config.yaml
n_layer: 9
d_model: 96
norm_place: "pre"
init_std_down: 0.0266
seq_len: 512
doc_mask: true
steps: 3672
Each number is 128 + 32 x the weight over the matrix's rms, rounded and kept within 0 to 255. Layers, rows and columns count from 0. Numbers have three digits each.

# q: layer 2 attention query, 96x96, rms 0.171, rows 93-95, columns 48-95
# k: layer 2 attention key, 96x96, rms 0.174, rows 93-95, columns 48-95
# v: layer 2 attention value, 96x96, rms 0.183, rows 64-95, columns 48-95
# o: layer 2 attention output (transposed), 96x96, rms 0.162, rows 64-95, columns 48-95
# gate: layer 2 MLP gate, 256x96, rms 0.196, rows 0-62, columns 48-95
# up: layer 2 MLP up, 256x96, rms 0.183, rows 0-61, columns 48-95
# down: layer 2 MLP down (transposed), 256x96, rms 0.178, rows 0-61, columns 48-95
q93:105176189082134156216101140148162144110114125138128149112092042102136092215080154139143107114116152138101111130098163174177086191171119086130098
k93:167123086076153114139144114185057140119083218104140137124127098141121111127081189122127098151133158101160128110217095047088171186115100128086142
q94:164122216132125098132079109145086150093128148120213059121160113094171158174140150137147087173106136200035165187107165161172099129127161147085108
k94:191142157058121181104148152125137159194130125128085125064236157169113164166181143202129149098103093125163096156169085140164147112166129117090154
q95:118119151060122116204054255077033165151165144165144157058086082115147168109175137116151165115140159159129134123134169142072129069116162151131129
k95:153111171178168135108069130152032108147165113141068129083113187127139155150098149101102120076109141068075154131133144169119152092154180138107156
v64:182106112137102114116137194137133190104141097132095112178122085102139110109115124121084186141172208168140120120149115140085137131203041096151145
o64:094157131111138172159080111101092101113154117132131118135061125182105159125076167139146101095072119123119196157089157134123175168067126148100136
v65:111061170153128128142084143106175111173158084125141183148118117082160130137118146133075061142121165123135153118150095093130088044196123078197117
o65:089144139129159086102160101165053137185073184150116137138150133101076121151070162162117227140134109149110146124112140113123120107115097145188079
v66:123104114111113122126115162107102140150108132141156060102101139103158116162192090133092154051181142064156160082134101186133148107134075145133059
o66:135164165101144194137103163122117141138155140149086093145110086138124148161077085160136134079120154161101074177108163152227132143117145120072100
v67:173129112091052174187151186133136186127065054107177115129149133138088146073102159070124132134108124116099102144131100108114112201130143116134072
o67:156134164150091094120119140134116111142134118096109096115193180095100121139162139143156080123117167078115196135139154146087095172082110122147117
v68:144153125146136128097119099111136136143080088152136116129119138166170078144082146124134075115156118104112050140085129204121152127184160144101139
o68:132075182141076095138085142095214167150152101176127181122206125137124152130111128132086149126158135161171129203087141149157100132097132138193097
v69:168126124102133104117061106105199156082121115158135097119018096119120074159112204080155133213126111144124153082139190167125108126145143082110111
o69:165139138082123187076163115151090146141099137138142120154167182161115153129128048182116096187179092136131116152098154131112174126141138105084139
v70:103132155122184108118134113099177093079099126073138083172101139119095101124085138159100118123120109147101126128110079123076177133133097128168086
o70:109132144069118154118105109090104146104150108097167113162137160133156145113206162037155097136127090167144174148109131103170158092117127099115140
v71:137133114113128120097101131123200126130106118142122114088075045129137125123121103211149114141082114089096177116125076170144141123050148158132132
o71:123130214141130064120143160039145165111133107135115154114102116164179104203168172048134125149132100202151123112104171165072090096076115100131034
v72:056119088216198127133113120154167101153140147059104095117185160040077137118125197136163150123153173130152068150103086120110140125152113050134154
o72:130091102138099089085128109129110165132139143103121058160075147147120165107144164150137118096114148112053116113173108146147091117163107108159169
v73:131102070156134126159066194187150172166162148151175175138102136100113163141087113151194111076125108175178127111143128129150166131142158178134143
o73:114126150161164077135180093094149059157156099133093136117135162145136107161107174162130129149138113093115069129134090125112089106115069096087127
v74:147164207191119152116101115140162157131143155070093137138067175137152115154176174134117143084110131158082130200128136148092039088125137158102158
o74:127113122119139194100136078140154156174116170119169093147148076063071204106112163113128116111167102115118129088146129088156073144151138139074108
v75:089072154127122121142116093115150131119086147144180105109100054206170139124191151128108195141149157112091112137164120124161115118085155139156057
o75:181150085130154082161109182153110157108163137083118137086116130158137106063151130090095112108140090190127127082116130151154087168168141145115122
v76:121124089126167106147113117074124104135156124186167106122090103170131055116163132110187122084100173097137144130139160118147072103186076152130090
o76:091136109160133160174124142144202166118169106089165124159106057156158154190138094142205143090144172138127153092182178084198174107076119158158067
v77:084144121185153133135123111143125124087121118102123146208153139121125176166121117057180113086117110146113169158088152191142193167151169143121136
o77:109153127141089114149169040125174129146127102164117123092101134140112112131109153154117137135178068140151098139135103107122106129130144128120098
v78:144109078132147167117122191190126113185085138193116125154143146063076055207114147131094148078102171072147115112180122145115093135170161067139241
o78:096096160135127123115096111123157118158127170113106071117141080150087155164054137181127153165070131140132120105113138121137104110164108140130114
v79:092057176115170106145120086128070120105124057085142079121120148148108090154135119123096120093145083101089097105073101072142132119131125132145088
o79:069100114089139137132139093133074157116115163137134091126158146133095110118152079130149133135104071127158119142089129132222095182107111132133097
v80:114104131120104102112123215122125105137136090124129128115101120118093122142141163151109137083179082105134111153178100160155033097151101061119160
o80:114117144107174159115145099153124104152102112093160098146102107138112119134114158177190105190097137162088130140128132138137096115094164128168128
v81:150117145109126046130148095164129096128138156117110091065139111126089159154148068176090147148126130070138104130173113096114118146120123165094119
o81:126092106105176132152097108101111120150139147113140144101163111148163085126153141094143127158091135150124154065147158117116153152138176136123172
v82:135110118112118098063117117150168164103126169100103116154139088086126122080099117104148120073073152160156091200152153114096139132164175153127142
o82:117129107101152128128113099094122102108171105136119101096092146102154112100129132138155130139156139076115130053112102111119148113122129128160163
v83:133099140061045134154142142114130111133114109094121161121182120150119147165186136210193123156093057187065132197189158147086114132133118137124128
o83:141130110161190129165063157120122112144055076188104174140132164138103096103136173068092119116165131110173127112125166153061089083126107085129145
v84:204073139141073118127106133135161096145065120149043108187140062138128025155159185157103070106156066106091138158153093078162059120097127127124142
o84:126131146109168177166165114115137101111111078098083067120118116115142109176129070123151120180148111101123193076136204138137135095171106130200044
v85:139147146111154094120097195155134119147131139088121136080143115095156135169130121152154084095146108096148128149112121075170141150123121095132142
o85:149118108154156152098116078139107097126175122152105108108102125114150093122136111099113163088185096115146125104186108105125136106169135092180101
v86:106081121161088148139158137093092114186147101109151163123094141056151085132095144197072164198123151185136121080169145100103126124066132151177126
o86:108151116126118064100126131145107114148096090050126076167108099091076110132188141067118113167077132100106154119083117018072124098165077140129130
v87:157214100112118138113093090112092088120139143095148170154134163090179160123088113097106131101131125153094156141098146117115097121095114177102209
o87:107083113119045099131118114155094134144069086153119126135151085130078137113101097125102171116162126130159096117164093104116121116161118076117133
v88:143170154108164148092175085076154175121122129096123173155101127101181136131138171163138128132196121132112132169096156163122171180118123110088121
o88:161137135099050101116133205129100148117171137162164140121123160073111153139187148159098154071144120098100123210169161096107107102126177115117097
v89:129101096140133120144108127110128121176134122113150158110148128135146141120149099074148119081120107142097092148081129140129111077087144163169189
o89:089138140133136083133151097097157119108122121157162127094090120097071120137086180152116101148122191140129118115174163147118105124142089100135109
v90:129169131141144104140113169162160147137141147148128102131167145119198126125120101071129087123107082181091015131133123148069148174101166086096156
o90:122121144122068165124147070075158046141143085129166131089134207142096112145087182114077066124160078136086185101091120126100129121201066159189124
v91:125123148172131143168102136168154090113148110132108146125132142129132109104154120151127154101139087125123158098108125037119136091176127124136103
o91:116121072103215124153111115147131078141141163168125105109127124135077151134166183166127124101130163181084185059172124151077137153116097068114132
v92:094059098181111106110154157153164136100044081097115067162106097136136129146084105128111166107087086116100101129083122107098089133097139132164121
o92:116111122149102108147115171072111157119129098124169101159056085123136114131151092138125108116155139174168103094115181130169087126120100152123114
v93:140158145075173099121124128170088114091072105144192164116098064134114102088147153119097150174132144158128175123133144094136117125123162146098112
o93:144142130081135111118159130131097087079167111069114141142137114136179174115137106135115141142126151142142155153168060145139129122105155178119123
v94:137125181104119122099118095105135121085142071139182145172182114121114105101172090132119139113100160120121142152123127148085155171100116122121150
o94:097094138123097112149153170063122166156128127135126137066150124118143128123210159113113149124105163123175129122144083121158100167038161147145119
v95:166149184109141161164122147139126144136132121129084176136091101094121166083099068125151094125084139109095130105124200125129151106063156165105143
o95:129119139149069088086116139125125190104085140118131167122159128088104098154104189079107102122158119131133156120151098119112168073131064148150075
gate0:157099160151094089056119144114107133123152149162150097146120151103176135179091057105141073166140167142137098106098164148114182079166098139103085
up0:147148130121115157177164124131175096111111073144097098122111139132141083121140142127168139123129129135209117154144108143141166145110169082123136
down0:156124113194101125202132190087088121137166080138134133130089130123132149173113144116145130151111180172152143177116142146132115140136117188080136
gate1:148103142128076175163150167164158144106155126158213114133095135095136084100170208132177131129157124122182198144139138155181126146100116149146135
up1:118116134098097145082181157116153126132109097140101103158127063159127114159141117139163131178068141098130154125193106093121152123107114178114179
down1:107165123095117165152100128162105134075071143146116097140108148194150152129090160140095143123111193092156182101136069152123129159128129157094152
gate2:125153095133158123111156174178088143100113129058128105148108139048129168168119173110104121147060147183150103145082135151141131134093137166128100
up2:131072148060166075135106158112149139150072116117112180143177173153139081091123099115110059139135073088152087091131126123120142083114129122189160
down2:142091153123105120146110132145154148133141090193152119139152178116145111111141136206141123112092162098101167167119120139126089114169115150111089
gate3:122191152126168152137122132098163090185103115176140149129118130174153097138127157134100150117123113145137149155132160123093098169092077143067108
up3:132107127135164125143147121133090118145100092134070128133140106150123151119111121146099110152146148109093082073136123132094159096141140139139144
down3:110135151148153125121115164113140124155121111149124143122124144173186116127116154148130140097150191131146110164107122141124104145068146105085157
gate4:142150163166150117118149122131084127067082113121144101147183122161051140186123110136156199115160108195059181163083172134108067176101111176139093
up4:126157072101077148126102161147137117113100111158100144152071132132175102119127103120129119114116139137189104107107119120134123156139132125142138
down4:162106143156118154143134136135141158134150167153126122100170129144186171133153078162076072092104153117109107187107155131155185145091177099198134
gate5:068071119122138091108082105063087146148071126120144133130132107126147138062056168088148174115129111174118130067210116118163067090129132173119118
up5:175134147114142141120135078174200096111141167096165149046105077209107184105133113154162132140161109138059159112153112197117120168184072125147121
down5:153142145148157187191078107096136124158168146134075109083096113127171098120093123132104029061181104143117160149187128121134194113115174152132075
gate6:148120175199037093116130136135146205184133124111081135205143109154087098168094165190133116145149079115176076099093133116158078073109135192104115
up6:144147103114143143099042218162157107151119163216035184109116203103116077038201136128099181057153130123168139104102066107075131163102064077118148
down6:131114191131119119112139132189166116164118160086094106089144090081147123094063073131115163087126089124102113127131137139129151129167121053135187
gate7:129068121123100080118121126144099116143117120112102116126086115251093104177076136114128135125169170089077108171117148103122141117091145154118120
up7:126132129137088157092137100083138069126189157111122169117128101113135124099121109157143198138137128148068106135167148149115142096160148146137109
down7:139081085162073138139163109123084152148114143107150131085145150195192087136135144105123110144141065141121075183113097174113099097110089128136111
gate8:198113115112059145127184172151135090144179141142097162074138126105107128101146111114134128091144112123157054173167062112158110143141157102132132
up8:173121112163054147145142104089093116178151183098139149162117175095156166121141126110129130144119171141095140132127171205075162082122170140142063
down8:171148176134110142163135156107115073085175131168134082144155123143187141189105099041098132126097124110076170159161162150165149071214155136117157
gate9:087175126094147065110129163116149143147096155125126130095136165047096161169129057185126084084153196121146108106110101111085136148166167137096142
up9:123170128204106160104160167135153144137102090117084151118107100143127125140119170075164056099125178155143099133157109166045141099077119096117175
down9:089094146123149061102172185136093140132095088125068150097157133123194128087133148241146132117109171120135108153078071190117093152083110179084152
gate10:153150191179097113147169162163101113071120216129050124094152147074151113137086121088167098183113103134122121141154110190160142161095084155084128
up10:074164128116131168108140130127170137154111072155154099140130128136144181070119105085146172105104138171137189125151147129101111131063118109149087
down10:138154188179088172175150121121161121109124162192133114091064158095168118196076160137160129116116121102119162141129172177089161149154109144118109
gate11:146127158086144113148086163049121136147055118154147173104093067078123123154106149142083149137115113108118142137156083111080125113116130134068086
up11:091111129139204103106118178145074098126118115138191123196115154244090035147172118134121154141131108163123089178164107161118086132086158075164100
down11:172052138189066170134126113172076136118103146117176119124128150165120150116173136139109113127110161133052114152140128141088071126091175117170086
gate12:100172151159141093123137130122104067114146158125093118170102105138112165061127136117161086106099104138093130157128105120175147069150130156169088
up12:137115084154122087086115113120104126143090057141126124149121090124107158115108184146090152110089107052160155094096133112115162126119101115131150
down12:113106105113136145126147061091133171089182130145158142109080155163147175202109114089079090096169182122114152138175130086115130166184141137049126
gate13:207141187157066114144140142134118145142132126169163088140118106110119102159109150110106120134152137118131155098136142197146114079086137080105154
up13:150081126168136180083093134152085133127131140142180168109150153117151133146167172130103144119136085125146162142117150139103130192152153129114111
down13:097162063113154136135118118092166103103159119055111115156087127138114175173125157131145100157147155147067124163145112076126146115161135132155133
gate14:170109158074127172152161177112121158082113120087130085150103107165108121156086114170113110183153171115137110166159123118108097081158142205099151
up14:108073132158148116100138175143112083124168146133186125099130169101155168103090129139137138139144119120123147100145137158105089155179115130138128
down14:135144090134109116139117119136114103170127091105113123120133138090101155083118207151079167139143144108133092167141088153139082094180128103102125
gate15:139158107140086121148149193121121089112174105156135130165163132145146091187115105153126143140098146131086164195201159161147112110144159157139126
up15:115072128111095099093110134159168123153099109084156119112174135130108177092070147150143107155128099136184175121131154151183085092159172141122118
down15:072107105152122138198116140123118158120125137172168096119161091141115176146067135197129129166073147107119079160162091127144124181170179132172086
gate16:175123157102094126136205075121151172148140097111142111137108150182118126159128122154145135129065154158085115163108160109146143097127155132151084
up16:114142098144077138106225132163126121138184105133146123105118167103139154137153105112108138121181081108056143091139120177134122128126094155130142
down16:103128108113095163098178048117126096111150154219120113128074123132082110144109138153179180159089138070108138129128126149177107119146071166062141
gate17:139179165121139095119118200140090104088130114108205132079127157077098110120093121147114118171214087147150104128121085094165182155093111194120078
up17:088165147141078090117169100175166100188098136137137145127082120168134177168190117110152152103091076115088111137133093099138188145163121136129092
down17:167139126133122121105164115089124116165101162163134163129031107176177168095107088161151149087133177180146090158165213178165186134066163153125169
gate18:160127100126139123129116166136155156113084135119093173036109101120055125085057166101092139109137126123189096128116094133086092110137097142167185
up18:082134154134110109136047166162143036134123125153079103145189122065142126102077083172068146084140139140165126112126089023093096122181122132155101
down18:119121136113138142166086180153215158102155097088108079085216093169134095089065095183077132125132195077112188105158095091064121148137128103096064
gate19:109083148157173191158084101127093105164099108160133171124071154089125101121132207115082111062156166068098137113127123100106085141153086106115142
up19:114134138155091134158185125138109087117150144104145117130164140138129161059088109180186140129135090148149086131147133124117127103146124205113128
down19:109118149127183169130066114124130122147114124118150124136147106139159130173138168066048105098118177098120147111118127118119087176149093072136153
gate20:101170190185115139121199125136206130084181072174118069134122084095155097121094169141137162134137144111162088177168131166157151143073087131125116
up20:124159113112125109169128137103135103151138129155138150131152131145147150123150076137157097140135168184092111165140095117078147144158135123132131
down20:125132178161130109113185156157164129085104102148128145095164156208104098084099102091143202160107192138138104124136155124144133102132134144139098
gate21:165079180116123152124120109098137114093096127099061140117113124141138170120074120070120109142144087181099127123136117161117117135082123187118117
up21:176100146123135100105127144090119174106048102145163163122098142130166065120183160075104108149118116132088099196083120144130157210137121101160133
down21:161123124076121094131108139116140164120079170062170093184104076156135132161137171117116099132135134154104132096110146147144112083133180137142196
gate22:122121140102083092193108143099110110121141140131121116164140094215102128178184065209121136096141055075125127140147096145134142155162148141104184
up22:128090175111108112083118141127125122082171111129102079118153101198193123103123062139087201122164149135083182155153134141091144180069178146113117
down22:101117187214088156172121123102210108146151079141143102131107117117165079181171074113136186128108116141121112114120111109128082162132111072142121
gate23:105106132089133099132109138157164096116162095170115143132159144105126071133137119114108091121175160131135089195094092190100098193145157124164113
up23:117154133060140121164189114151128171088089159168100127172145103144135132146161073053106087157129113123090206184141148150133118167133211125171107
down23:090180108132135067107126054093149149126167123179094056150056085093194084172185128147092141114146144131159123164080167092138102130136094112103093
gate24:170101147128116143087141168185145151150173103125117114128091127128091151128146151139156084171138179108179096094131098182185133127112128089149131
up24:093165096066120149161122123116149145170104192152166106093112120169119199129159121076136082121180088145104111148112105109086136113195159134082114
down24:135214071128153031172173151110099111096084090166142156133145163074142055121129074068126140109087078162107165190120123098108138154133119149122099
gate25:142083136148152114132099164136135206093080102166145199107138060116107110158123121200133142087103121119114166145131120093184182164126095105169131
up25:166112155160172116096073146097094088171094131127138143100123129100132165103118144115172222118133068086124156130125151104073153155099118100148166
down25:101103059116103154184182112136138148126150171092135151148099137106103105152103133129110161086130097190082155151114115094160159094115140080101118
gate26:096156113173151162112186077070228101078162063168123122121141117083161099114099130090120123142129120142096111147159125144149126128126081141090166
up26:111127158124136108139128085129129061060079123102154148066094089083133139110134071121185102086128120118079164112133127129106117172162098060136131
down26:104201152090119138133151149109165129164125127104144125083085087148145164129146118121061154083174175139179131103083161141194153119158150185083167
gate27:153103113146107034128124084132108094148108104102168133139124148151120156140087155172087147113073137104083069156139154178148125183140177148152095
up27:210146125106142173104120214101099120138120151115135118163203138151158136070121123131147146077089115137134129122078071111124153101064106118126184
down27:094109127062063125128167179112159096111137122131151163110153072171123150121077162127158154088120126134160140122085130113207098111078172142096163
gate28:099138157093164194094186156127156108118157140188097093091104130144106149089130064132138119190141092131124173090174111090084180116125144192146148
up28:125067109105112123144097111118134099153113098172131086153110084133139108148140117122120146100095145053142106067086151146123127159115125050184127
down28:140156164127083046187097103095183119123147115134176136154148107126166128093149140137119120078137143121154134154141074097178087112047127111149141
gate29:092113117112120133162071125120102141154132127134134168016072113133084140159109149167165106079143098107125161138034142105118103103110125168185105
up29:137095174136112085148180176157101164094145120127165147183119152145084132124118133150182136150137088105145148091158104207104075115120115098131129
down29:118084121094166097151076166138092107167143098187100169037135136107081106144147138155170167140114129073132154111122093138136135119135106131139152
gate30:143121149109101184112213105070132135145150179086112042099173092149168154171087099145117112061199129150152118178117183158096115161137174163153090
up30:145152078070165147174111180137128134114101152185044161094155109175104175084151108171139136180113167119148122118099122128085135125139084090082124
down30:175172092157139158100126122083175099123120165196154194131136107139079173076106146156100096163124185151098137098137124142163096158113138129091108
gate31:112114179127099171139135132138126080147168045205125147114145162152119093122105127124148123108112118064107140114151155125104150133101148117156122
up31:139160121172133121098159131106142131139184156115084144120158107098084102113105147113066150132177105109113124139148138134142153136167111110128142
down31:198171079173205126132128070116120126141123185068134143135120056095101135122163166148127184142090097125105086120120161159120119099153139139121117
gate32:101150122157078153139115098149142137102117113163078116082157162105159170191074157127150154147074132151066092141107108121165090132093133180089130
up32:129138116152126150116071122151103090144156075153034138124149133104172153136059174120135128103122157142068105096152081064081112138141060154071168
down32:137122127166140095053142076095121136164142104154113138135145128154088115135126120124155116134166122092114141091144178110165033150185056078110131
gate33:156099133124145106178109144095112098165043156189068206150107108150107120106192121150124151140184066128163101163148149129155113103136117116118098
up33:117089147094111156176196135129104173116166124080205169097157112006111170121152144132141100088175150137087157161115146121156132142148160121086148
down33:122145158090118136119179165121063116158089060145103137066089116141146115163140134085112108147140105150178113147183127159121093168069111172137118
gate34:097080106084086116183121150091091164158140159146146116139121057143138114128102096145115115076151117136150166198123097103138132147075092154158144
up34:138178051124173090184119117117136123118065124088093170127119090107187065086132154191083112212053139091160128078170133125136111038138132145115169
down34:171162176162149125121113110126161156135059120162155158121149157102128091117156172148141168149161146168100135101198143126111162183140178165116166
gate35:085122123140120098128107123142156104102173160075069077067196183109079137136140126114088075138158116148104179097154129117068170146132026181128088
up35:074087097173150144158106133160149139082137137172119167070195167160148197078145113148148105171106148066124155099157150116201161091128122135130118
down35:141148110130134173068166141129130131123168136146188126172128085077098116143128108124145146107133141121113149197119094131110060058159151071175089
gate36:122092130113094092132142126149117192186110129211156127100115146108139134139092143089086193141160051139100115032137116126096106111162086097094159
up36:094235091086174145109204154150152169112117132154101120159108130150115146207085121165117115110147161072099087171100159134170137131118140111101156
down36:205096185146138164108124116141138109141114125101162151118070084082099106073112121147096175148123199170118125091116108125088143096123177151111093
gate37:118143163158107111212102151098154134152119128135104135086114102161093172151141140162054165141142106110111107122046139103125139168173124173093091
up37:140092090112115146093114124151072112119148175127166128191121173169141124151114113083166061143126195116168175099148146132110127156111166109137122
down37:088154165119118106146102133106123129125109115145151102114126074154107084162104144200126138094124118093129080090119180110176146165092149113101095
gate38:176148131102194137108166150111163118184092093163109145172132101129064075187102096169160149099130116135217130134093165168089094124055064135142130
up38:111095165128129139157162127101098135103153104130152164095136132128181141111143114160126168166162094137094139137127155093128167171107165132095113
down38:129072142143128159119166145149163172131132164167132126088057139131138117176054160181117159135121170144101121132118094162176111132084120159140148
gate39:133086104137120137180145133169134137144139128193120126098112103100065081122113168220145064119098167117154147116111168149157094152202174133135118
up39:153040177143096099115145131110035160095092156127186153140163111058166105104128121095117045104125121128116136108159110092179122124124183155122151
down39:121100095113074149138176151122027080092083131121143070152106137109172124105130163144138090166050104167084144094137172174085086154096103134156181
gate40:080138157108116131127130134130104156157117123159056124125168136086158133129145105119171086125120128158101186103130160154154072134132112137138168
up40:111116070117060106095151117172121118093153072141131147081172134082139129106164132129131118118196147079126141141161126134115150173205137043111132
down40:159157144114157114140092063139137084154148118095125122086107121092153139103119097110171134143131080068136068111104097086122136196160159123132147
gate41:145120125126132118111091124117125072142172136135157133129146114206131135106129096158174155144074086186091161070113103115113130149075117165084113
up41:172167160114113145153149089127153105157125097144098140153146133206217124141163155164122200150169135128089105115104127117125135114107119140180153
down41:137117118119174176149175170133119074137118163181122124103167128137109104174119161176124128120123130155085132149145135094136138090153125111132123
gate42:129115119174160167114137172110138164127117092104178096065188104133087102059089161167100151053076108156135138171109082115101137145166105111093207
up42:133119125150091123137093114113142171090176085130102187204132112108179148133114147143124121148120143136125111131151106140119064108144143154117166
down42:122082155164144150104111128180100120079139136144164096107182075128075164168159181125173090143129142064140162161106143120117067132093098108090153
gate43:120149135145100122138176181122161197111139132129115175099164171149120154139130131152123125154105094104120104072093108125072112176100119144120130
up43:100181109130086161112112085143143120097100164098098120118133111120120082133128150143151195118140107118088137126066191115122125077121134121114146
down43:140128116146148139139087120145098139119125105130139135171162150172123110111118146125145167170135156175123168126139165201140149099160091090100122
gate44:134106162121095107146123169099118154151094114088087098049112164085157153169150163155137109131049151153106082091112108131154059110155097135122131
up44:119133144186115168082149148090128139068140108150128129140133165141145116090149118107105101143139116129145120101147135126162051121106148135146115
down44:151133203148134144121108127134148154115213106145131116182085085141145136113111119173135098161095057038123064087133100149104134176094202137084102
gate45:120097154088081084195099131128120161127213157172115160046128067101134164168146159100158089145139138079134109146082102121135114081148137135068137
up45:153185116109103149131158140165101141142102082094095110188157137127159177146127128113115146124111170122164117159123140120129069146143145067142167
down45:113068162125156133141154118128088123164144126154160132080080123170131052129146155159135185229140098127157079146137133090120135160133119149123101
gate46:085148104171114103089185117106188081115113163140147116153137141192139124158096140125164076087113149131176179100145182144137129140128163174103124
up46:146106177125144187131129064085136066088154132079140081115115207052128147124114159105103151152198193050126158155192144185170112110147130154112124
down46:069133124092092207194135058080159162163132119138159137130082129100094113074122190155124181150083150123084099154153132137132119163104074195169188
gate47:144086153104084118199097144158136115133145130170120122132151137141144145101188114124134098091139111164124209059155113132101164133105082087122123
up47:131174104087046145071117107137094104083091130137182072119127132157122149122076107146128126134138127073033119068129092112093152172187149124088114
down47:111093168100079125122158140106091146122126128131154162084127145191116076119111144125151176090106148092095158097155098095157113137140049201110165
gate48:096120140192114157080101081115182135108137113166062131112090095132145117150112149105121205138116152122119097149108140119107157102145152159111119
up48:156116096117124125196097113136125120138166130124086117124125122117114114126137150134136187143126193156116138180060168112154098128137147184124093
down48:130118143185133114127116116094102139113086140161108120115167138157110089123094078106097156157155185137117146124117112144132156144091140151129168
gate49:122161139196010112094142129158160139155114090165150143129123168087173078096095098103168100158138155102167111085189177134115101173130108123118135
up49:075179051108136118148126146133169108101176067162182125155138134122131150148171110140137137140125160129123103111101077051089082133147196164139135
down49:210161105149197142106125163097109096046121175155117147137123145163118099087160096112183143129124115181125121107107070120147119173129134151149153
gate50:142155121091100130138153119140173096138119176189132143117145141095145087164148186143107153134134132118108134180066101106092072161118097129114135
up50:053118133142090096140150088117117167138081114108140105144107160156208090135118111017077085093126141085138111094093091093122123152077147144138138
down50:128109176158114218112129121107110170115066162091122119135116089171104144127129136185091176132175155144108096135195160140126078131114138094118174
gate51:130127114122032091121149106110140130152071089150105109181130128132172090075087047116146105139093124130092141129125114102067132124124184162183144
up51:122174121163158153107154109128125133096089130128126086128089128141109102131117229142153173164132143108143092177115145134188092126124116154156154
down51:137076127119072144104137155142129116133101084103114162146108163128182138099122063139091125064141169167145108126124142104108129061085164145098118
gate52:185118109079114094072098145096122096127099138128125112131185158102140136074101099155144144179085099143124156197099077095112144089078175122121135
up52:084110134167138119086154171134134180116131117123117160130133090137130101148111192139135097159100146162103078087121098139094090090137109121131124
down52:132097115149155047160147146124188134117163133104148152116132082125148133134118087147118145173104137175161116185077123082112160141134129107159118
gate53:166065109096035178056105224177064083093173135167120145130148139092129183168140151108181128116111147119105151179175126120091143158082156120111155
up53:114166169030058111147150113151130172116140142149084121143109131124092041093162142132106165152121135112100105126120107078129103184094138099191104
down53:139083117085119129118110209138126149096111119137034158103181081169137086119127163140132092193080180109087088091111168164130154109077154116099169
gate54:129184190189151092157068145130095170139131152155213115100086114171099086127110162106152107101134136033099156126108178134105110146128111117111110
up54:104119090153167178105162117138229129140117120118113180117121106167172067130076126156137082157098105148139107130080147119146124176145135095209086
down54:103144143106149062130136148114097133086117175131148118176175146177141086105126156103114144139109147082114158093165123156108119135092118180114155
gate55:113117110104081059122099157149108113116103195109087079069042176148127100147111125112128105142144182157160119149164138132144137119147125138141152
up55:177089114132104170138103140124140110071126141076118093174110063160166105096116224116098181083103096113137099123098055155109088099165135142145093
down55:184116110147086149109148022116115180134116173115114111140146118113118123069098062135127180106067094097104062079172005096134068147149216141106117
gate56:156085144128155140149134191182096183165108185139114061192111155090161079166131139111110097143156132127132142131121086134164164115107085121130152
up56:113080114090163087120153094072129163110135181127154141087163139044088114155132126127125122118229101197121159100094120179162114152064120120126133
down56:105205113137112167116130089096136121111207151100193113080136160124118161148131147119127110147159096149120109084110195110118119153093105126146120
gate57:137135069090129114109122192146163137110176132177115225121157172136112162102104132139145183057126102110169137183144074135154164121035131175117123
up57:141119088110060100095181075110085100112088134057063098144136100096126194119109134147112094109113152144095155081104108157110094151127103146085202
down57:120131115071106143131143137193146159157098132174090169118165145110120247155174088098129124128143107114151037183125139181192101176149214188112119
gate58:212255120123079112148144202139123125160133157255110170181185110095125136175169145118211117083104178123191141141130088131124120172080079203126131
up58:143121151182166135126125124125155150180186111159173108080109194205057078155172175176144189070136165100197130194081170140145055213102107073141117
down58:153095072101161164146133098091078146123132160098164060168075116134124054074207090141089144133139178165130172108144125128131145090123118078120154
gate59:123101143149208148136168141112128145135104142119067149145087114175153135157114201160108124111148114100134162144097117098113121156116076107130153
up59:166083115131177070134096120112141136105134095201123112131064133084089148139147134163152142111211117159103136140125161146108128173108140114119149
down59:112136111113165085128126121106150083158117136086116154179148112109187194111118078152204128118124136165117141123106117096097100138169130145106176
gate60:131168099072125127140114114143122176147118149102128073155148070118137095149079142170139140126139165144135129108115090134132165119085099112101157
up60:083149121053142141142070096074156057120151151106144078168145116129141181074068184127131097078118118119154146063078162145151140156081097107154185
down60:174149155161181112132105147099077106139145167109175126132149118154090150078207156087130105179117186108053123152137141142107193179138121123094150
gate61:114119127133052115190109170107064108108106128104137136135103158137153140117172078079123123118154177134117168224154154126111162148143116138146217
up61:130209198144134098073192137084098134169143150132059141133110141118128131190002156154155145196093146151130148165157165154112207103141129133106095
down61:129051204103127132087140075135158140171117161120071131134144168193166091193075120168114137073177128130149139140158105187104103080124089141102062
gate62:074186137158119160135139045163147096116132094102189091148097121133105084141124091230165074128122228096121103130102098084154153091169114150128118